From a checkpoint of a small transformer trained on Wikipedia.
Size: 10 layers, width 160, MLP 320 SwiGLU, vocabulary 8192, 4.98M parameters.
Training: a variant of Adam for these matrices, 7700 steps.
Each number is 500 + 40 x the weight over its row's rms, rounded and kept within 0 to 999. Layers, rows and columns count from 0. Numbers have three digits each. The size before them is the row's rms in percent of the matrix's.

# q: layer 5 attention query, 128x160, rms 0.141, rows 124-127, columns 0-79
# k: layer 5 attention key, 128x160, rms 0.136, rows 124-127, columns 0-79
# v: layer 5 attention value, 128x160, rms 0.0549, rows 64-97, columns 0-79
# o: layer 5 attention output (transposed), 128x160, rms 0.0494, rows 64-97, columns 0-79
q124 072:529470498523490511428440519505496527546434482472460499511534491552520450520486435513516499546549466549562461483519489476466481494454453484549490453442400554441505535475509520481460534499450497565487585597480571475466516520494569566469566457
k124 075:540469450404504425558564564449500474513531445446574508520512458491450540548545501525485374473504571414534454566557482506439436469559422516483524444513516498515467514543483504511508501507487465523519510516497503497501457524437495469465542537
q125 082:505459486521511486439559515445471492415532480515503462467456599457496526508516541563528471519448480462475543445469545543436500591420575485461540493497577534570481471434472510523493470481419531420513491525526490558482536502491519420534531492
k125 089:479431499552475539424432468570485462511426585532467485503495449599462436466506479495483461514501461482519485496456500439589514512512513521494478565491557523512515454500497504538527485535508584443538451588550545541517481525572485517498467549
q126 074:511464495525551508499543487432488475509520508481454492515454601425400510506548596468493475500424536447533487466537544518486510530443501537465564509449552501526477462476490497539508538506445491443469467528509486559422493487504556456459558491
k126 074:478475506561449581528447462515481515491477473502482474519516455562484438482490539497495516464486509488477458420532485460502519504503565481492487549467546452565508422460480519529501529477526543385533484448552524486484556494528460489480460492
q127 075:492487494452490461439509501424460529525498530475529589506522447530484537511402427510499472501429453448417448514428470457474473550503479510592489518542455546469541423436502473511470528451445493487539496529502509439562469506484500562467508485
k127 077:535499462444499423476419498461486497477430543483549502508546406528480526519454420491489468531562475514521500570447461427550514462527463481506456456481464485464497502512502551488514476451483460484533495505504539482513480518545553577429507505
v64 088:473548491495504518478485528557472489494486501438487538530533470516453533462495435489546445494503513517502499585439492455459605523590513482524452495567490483470458465518539489497525550481517470443484451475448466520494445504469465594504510487
o64 084:498534496544442556492498504492530482527451480528531424477505559452452474551491511466435575445513510525462537516539469593634496493504488469442513515426486490498535538495471533491468502524543458564482519529517540512459555584567497453488541521
v65 100:525422462516501505447483527435445511496487534484456526500403528459504587480504548494475549533488516405536546495488564521472526510555537475457523478498520475508506505511516484512585471546458531482499532521540504469484437477531492395521498559
o65 096:500532584462510432494537502552511481521554553481520558515535482494558463471479479594528511432449503478462426481528494515496472473509484500503515484602457518508494484495556490550432492407539525504508499457472459476520430523471509546492533514
v66 072:523414528526518480416418429502579500425513540485528533498503444536547501488459507504481506482521501495475479510488555492446576544539582495576470485446502441426517447503543550456533435430513495469526459557586465538571480540535520512485506528
o66 061:531529443570588508512548504499481525521478475467472484538532459490465496443564422491515532532488502525497525478550457558565521437502512464461529520556503565570569541419440503528482560595519475536509556482436538434457475496475519546500494467
v67 089:480577457510502469471439484447482470435474530479505507506523483523589473484479453432477486472393523540529454570492510499528508476548468495466502502483451498395442500537488569521482513546473470464448478545544504520441507499523531592474543469
o67 070:505393532504522505545546460534486478511516483492459443461557460457446507548571510554545506475500488450494483468492480476449531479511480519545506491486541558580472490501464485509472481484506477499552544473486594490501557563519552410516545486
v68 102:562485592455471495507494511532536512474533496466500445486427497562421509477413492473504551424506545510449546517515551469516447561505433451522528507513530527485426461559433490509504469519555536482457489536485517519498551513513529549459473550
o68 107:440481544464532541462476509459450470438495554534490525491495577489579485502546524540523470524473413496550442463479489528475543460443549478460486525509511476495457555469519458448548494504363520483561525518517482474541520556466527437517541481
v69 089:505503547513477467517491470500562511514572470537442547514524513540481464456540532603494501450548532497519495500572424494497492526514477517532526553500442566534440476474572550491467481533564537498517476478534495496445503488448554460565512459
o69 080:505468502509522500483506482457430487481443547487522455484499489493486568519525501407460455493476470551526506518440578474540489531481529494504510472480520471481445543472500516483536500545363492488455507461471524528537564510529520570456453507
v70 089:473490590485536528454542475538508476567563526441513543477475511452567466482562501524512540442525497507480531430470493497455526440507450485551480413567544555578506492451466485513445482483588487486487435421465549495473521520492518511507447534
o70 094:513572473490480468504488555467498548471461487511539436478480492570473542502481520494437485586529470515504487508481574531535515534475492524451526529430522424443526498519537488413572526461427441521515468547488494455509536476509483505430522463
v71 087:526450480496514515546551477514439445531476477437517514533554477495455508531486534470416512573454453491428504546489494506530426536521455480498514452511521458562453479533443472512508483434513564442537444480503387499511523492536440527500523553
o71 079:445504490515476499448471508495559507523494534534558456465441573573494484472384484570582452488510534478543497446555508534451512517451478528540504555394444480435489533524522492518528563548502471518500547571534619483464505580537497467519542454
v72 088:481436512496505505533494487449546483522548521471487547514513502471477508504499529443393468590485558541529538549501507510477467535521464483489508503504484500455558451539521466535560428491549574404526447563488512508468489507465574542511496553
o72 076:538538488492411495448529555551516463492523560549548452504486551512484506516421443510543493396511464461511451435522477550575543448510505532477500514549490521489434498494502581481455577523393445515466542408481511501506412547507501510515520457
v73 097:518531525464511518502504490509488498536474508631453424510450496480552537565561562486499498521576504583512450495489532515484503492468512530470459472511475487517612526530575482538533516531426428503495564525517497485559521500575494498467485530
o73 090:499484412504505511536586492523560568478533436478570550492490416521517495419526477482494534500467466508433527507518481465485530476497471541533521476565533439529531467484486523466486438469514520559508427486509500514477484443437444556492507579
v74 083:535505528533515472460593529500503519568467451425461502474508454445444499470485519459502485510492568490530505471467512439499420463547521514456515395514487518467401512552436491481507580537499572520500469482512476491523539507447545462480505519
o74 076:447535521471514521468471482491483521462519541549552560475504533521492503584498568528488552475522514466524489481546471462558490521486441466575408568517441553466544452532510515507549554497535499457514578530538531515467504487535450482536495510
v75 091:440575553502505495545471435532564504540534479540441552473457528415473479520472492504457488508450558533485408407527584519533544546458493495480439500424470498541571536528572439452545545546508470532478482558509419491507476493478426533493540551
o75 091:500444439384490489485484544490489465422571498532598480544477445587542580467494529542472488548496495536470570479425490541471547437495446487500497527526538523542513451562452533480431526542439495530492499457455531529546494462521502523442431525
v76 078:545485520510488502410494535563541457526566580448503487511522502505462431662521532507479445559472488508598479450453442486509463484499491491495521511444508490525476524496535512551476520526526477509489481448483485498454524520507517461538483492
o76 064:496531473541467534518488456478473487498411478522550508498502521490430549415461507493517527513545510506461441508442529487514528529570479534460536535455534572427500456485515479469445535564476456485448547480505535448538528474542471534465525484
v77 113:468405487456513501474442564564566525451493514516469443473449493514488511535482468535457514486551454535436440489485484439549478509525531523521479567566507512506413477523472537576496552514489502474517450537543478544520444516495478462438519492
o77 114:431546539493482515579497443442465495498480448491517510540554495528514426501609534501508553446492491517480589536425493526520484441506503509461458511431514484458470492586486457508492483522632544528488571482526503490522575409516476466516460515
v78 082:412495499531460451456561514507545516559520480457510576530559535521486533485468514552477486549536465520492506393431458528520561501460574492555504451501515473546464505510534457557497487482472549548619505560537507467528462525499465535486465521
o78 077:609586511467499519498463430514482554451479495498556539470513480504484481521496534474505559521476550462474522551528516536485534490565495447467496553507490536479558512482491461518495554576545484481418493476511451503499514432493484533432484512
v79 085:471447546514479482484552523531505487511486508456574518518477517411544537504520518447577516394412515435474482476464520463496492525506411442467448545448512514436435552492430498467486542528481509459490526530439504544454437464474477476452521569
o79 077:482533455461452531557469519479505467496538485548496494519492538462506535530487526557454525547538502483501565488516488542541526485496550494459513525528517477533521357492532474518507552440505511544481500499538495510546469553553497452459469472
v80 114:569488421555521520499544491425510496508514493481469537482549523506488371447502493543529530514534416527578606462511472460476476491474549507475546499482447494475500466491481516519428484465523507545550561398390530516492554462478524522474485453
o80 122:528458578475493419477434553511482536540459501462493427469532509473520584544463547451487440510519548469482423521570493538499479512498500484532511524497518458452510535510499558489537514519491474480512514516562529422482554544493497486546555489
v81 081:453482473468479498524542524552518547498453480442529465508489480473438507428445509558493480516434461551481517443479421522495542460468427498495406480462520464426454495455442511467438553424506440547543517442412464531504520511435513496471507527
o81 071:487503483488516506515416545506453412525596518472497499516561579527536460531487477513468494547548518494538468490471496507504481518506519523478553524429513488509430496521508389556534520522564530474497515539537519454556564480526475431522433455
v82 090:514438557529473564405557532487505443516462570483429569514522519496559492406511531521521431557532517493504460499510471447461512500491521516520513440528473436475510532458526455440519534473482558497551486417573446552548456495533512463453486559
o82 094:502561432563497452568510483533501541543453448519570495477450466450466525537506486509420544465472527524451522521553499522563488485520450505525482528500477476480573432538460563556483503467585441543503529561486532469415504456514463542473501479
v83 112:555475401541506496470494455415501560536494549539508513502527534537510478506443482495508491499487408467526498463451538481537458513534439442462468572498503515490495549526433496512442481565471547502604498528508431505505543493499494461384495501
o83 125:489412594464512429521439492614507497446547469441521489516594586472513535506500520507522496495474558470501514507524473562421533453544491497479482490449489384468494535446470545533536544435514510516495471480503517501500486496500502530576536461
v84 077:542441421516564479605454449446482552437538491575507549473549498519568511488434508523484562540561510545461473540558516508509507527526466589493556484529454479458507495554529505483520525535420498484522507488456553477553510533553534523386458434
o84 061:487440495512506498462546491504521459575435472457520478504482422503490399516533538457507460460526495464454508507482531482454511441480521525600512542509541522552514478482447521552495492520501444507579495473520539594428503432470493465599463528
v85 122:479405524471521580456436435454556470450556541467507501434504462549541529506456481549547515507575491499549514484550500478487450474499590551536526477534540465492511478487486483489502498479521500488444541445426579568451529515478560533517508461
o85 124:518574460532515461520572603470456560570428517528462490552440467475512444539529508449448473539518496500475491531521499517569496509483543496483481501496490593521533522481500504472509501535501454504526497526528503404484510489488471494496466532
v86 109:518418490487475488516512549513453464506548554424471452472446456554546488519539550461486534472574583460465552489537510502516371549488468501471560516543537525524480481487491498526461440488563557486448499520445519509523535530436514475509478588
o86 116:512484509518556539425547488404459480525499527538506536504448486520481455526497531497549473520481416489548402490493483475464500444434577494539477466527501578461470528539533482460509500486420466476526498505507488446512486540507520575529481497
v87 086:464536530472527550518511511473478492404418484423432529420463500450474445464443463504484473470539489518518487503432481487524513507492522529482450474514493483497441489523489532481541487505529555565495489534496470561475440508540480480465507516
o87 080:459527551492507453470455516488513466529519560559557512576464451513528485505547545566482533540526499488454477483509469588571510485466497448519492482513518538527499410550471458521484496462566498484505521556512506420500471468486497481506504470
v88 084:482495504534498482548487516468507487521446435509454536509553451489425579502440471480446570433541538493480523450526509498500556559541511488487493534512476537494500457464545468422568526515505462555533412496482479480421487478489445539517416505
o88 071:539458531498558477397466436496452494441525541451548519534461445584509448429504518523512505496490447554486485518451457553498471452480491479478519470476483556571472535627509567504460534545430547463486546518481457494519561573478573552528512491
v89 095:603525521475514480497472546534475501526457439504522463539549536508524424450508526508552461488537422489499527540443428494477532534491528469504488569545467481566439477500523474553516506402493478542554537469509482496545513518555471473496494565
o89 083:464554499600526530489491432487517565513461520507505547464477517464461491480475526473496570527471566482491468505539530515539416552533556455541511419462477481411540502479534494481506520590532549466464438567543490507481520508454482530538522521
v90 095:449363529489456492463391538457422487394496503496484459495473437582520587496470481502455448518457511521476432499477516510482501493497504477534491543527520471492563478570525518508506576462505490504561492507485480531552493520494425550567519548
o90 089:510512445543539518516588423540525447515591479444515520500519514516484440505552477525532531421468458514531523515476494453519499463514447552508496519497490536512428530533514412538445457518510509515512544497497543477505578471521524496487471523
v91 091:524508479534508471480525502479516525421415508546463524528561501501544447500547548546452580436480456489489480456519441527517485606484510469515461479439533464560536530505527525500500513495482532524559572505580441485511507479590500523520460543
o91 084:475530507514468444510447439558503555539544487409531492511462456509533556444458552549571405562492531465531513521496576478431502459469494528530513535528511458502507462540477452534489476456506519479495455529508547461447514498499509464444502478
v92 079:525488481565493494511435524479496499493459448528462483494510497505480484522465563473526465566462514537485433436456506512537511425507550557510506501419445519495601506503510504516470538459472435544490462430551544523523496501471486516535552471
o92 064:488497455474526474540559436533496518497544458468531536495576478570474463452516422461487477498547559464518561495465513479467442521544475499460507491532576510510539523490517505500502520559520484493491507504425513497525554434524518534474503492
v93 086:513528480457482447487553543528426525454513532485511542514482507481462474416565488450502451512494527466485599488581488504459502489490500513504475518507486508577582487461566504513517455529480528423526460497463595509522491510527493471525515457
o93 074:495525496530457496486481518487569463531443508546488448461524466513491533482488467527454487496516462514528444538465507515486548430480477569440548537462577440485503522518566435507484541394533440500423523517508396490487438520523550551477442486
v94 092:579429459547495497449517500488486493408508485442530476508534494519439493522506557507492444534504547469516478523502522487485472495514536533509463517497469508477464549512506491524588546434449568484493567479460543497468497478533491518486525522
o94 079:474507511512496493526514446512519521576432493540541547523475519434563436514425534517545500510502517398480508512532472549541506508532542448482568556526507470526555481484478503549418525581564402497508491510530496516481547497496502456474481465
v95 079:449530598513537479499430492531556481588561522458523488504434538441559519506528505446565542454514495517450512487494602481515641488508502492478478551464562501466487526532463502438484492535464460439536491545493506472454478446514487493473523492
o95 070:571545471405511542514446530472463503440552490544500532512527463474507542497548497553451527528456516488508521475481457532513492560525512450471497456556436532557468507452504494517460525517521554602457468432461460523551525538489457532520521556
v96 073:463518465519528560484472536470510539434543526578493475488471446537479541531578472487480472473476477466545447551446475517493526441386508503462466474465524535472537490502520514506496534500505449505428483480585465470487475497432549511437533453
o96 059:488479535509453507550571534507477468549520488422437478522540515395530507512548479436509481508506514530460570541500511451461510526593476580512531548522517450562493506518433520456540419540510494584568555478467514482462557470538503496497487500
v97 108:429506469472515481546421452466517536429519499484492485495483499509553536433427552533464559458509525551442468569486470512496522488535481500540476581528531501521472528442468488470543499506523491489511540510487476421571489486398477459492527487
o97 099:528472565514563488532539509538476526524546511494484511556529430505508489544587511442529490471476482443470590477470555445468471530430491516467491484513501495514462533552465508520494489542541521554549528433508486590490579497520505513512460525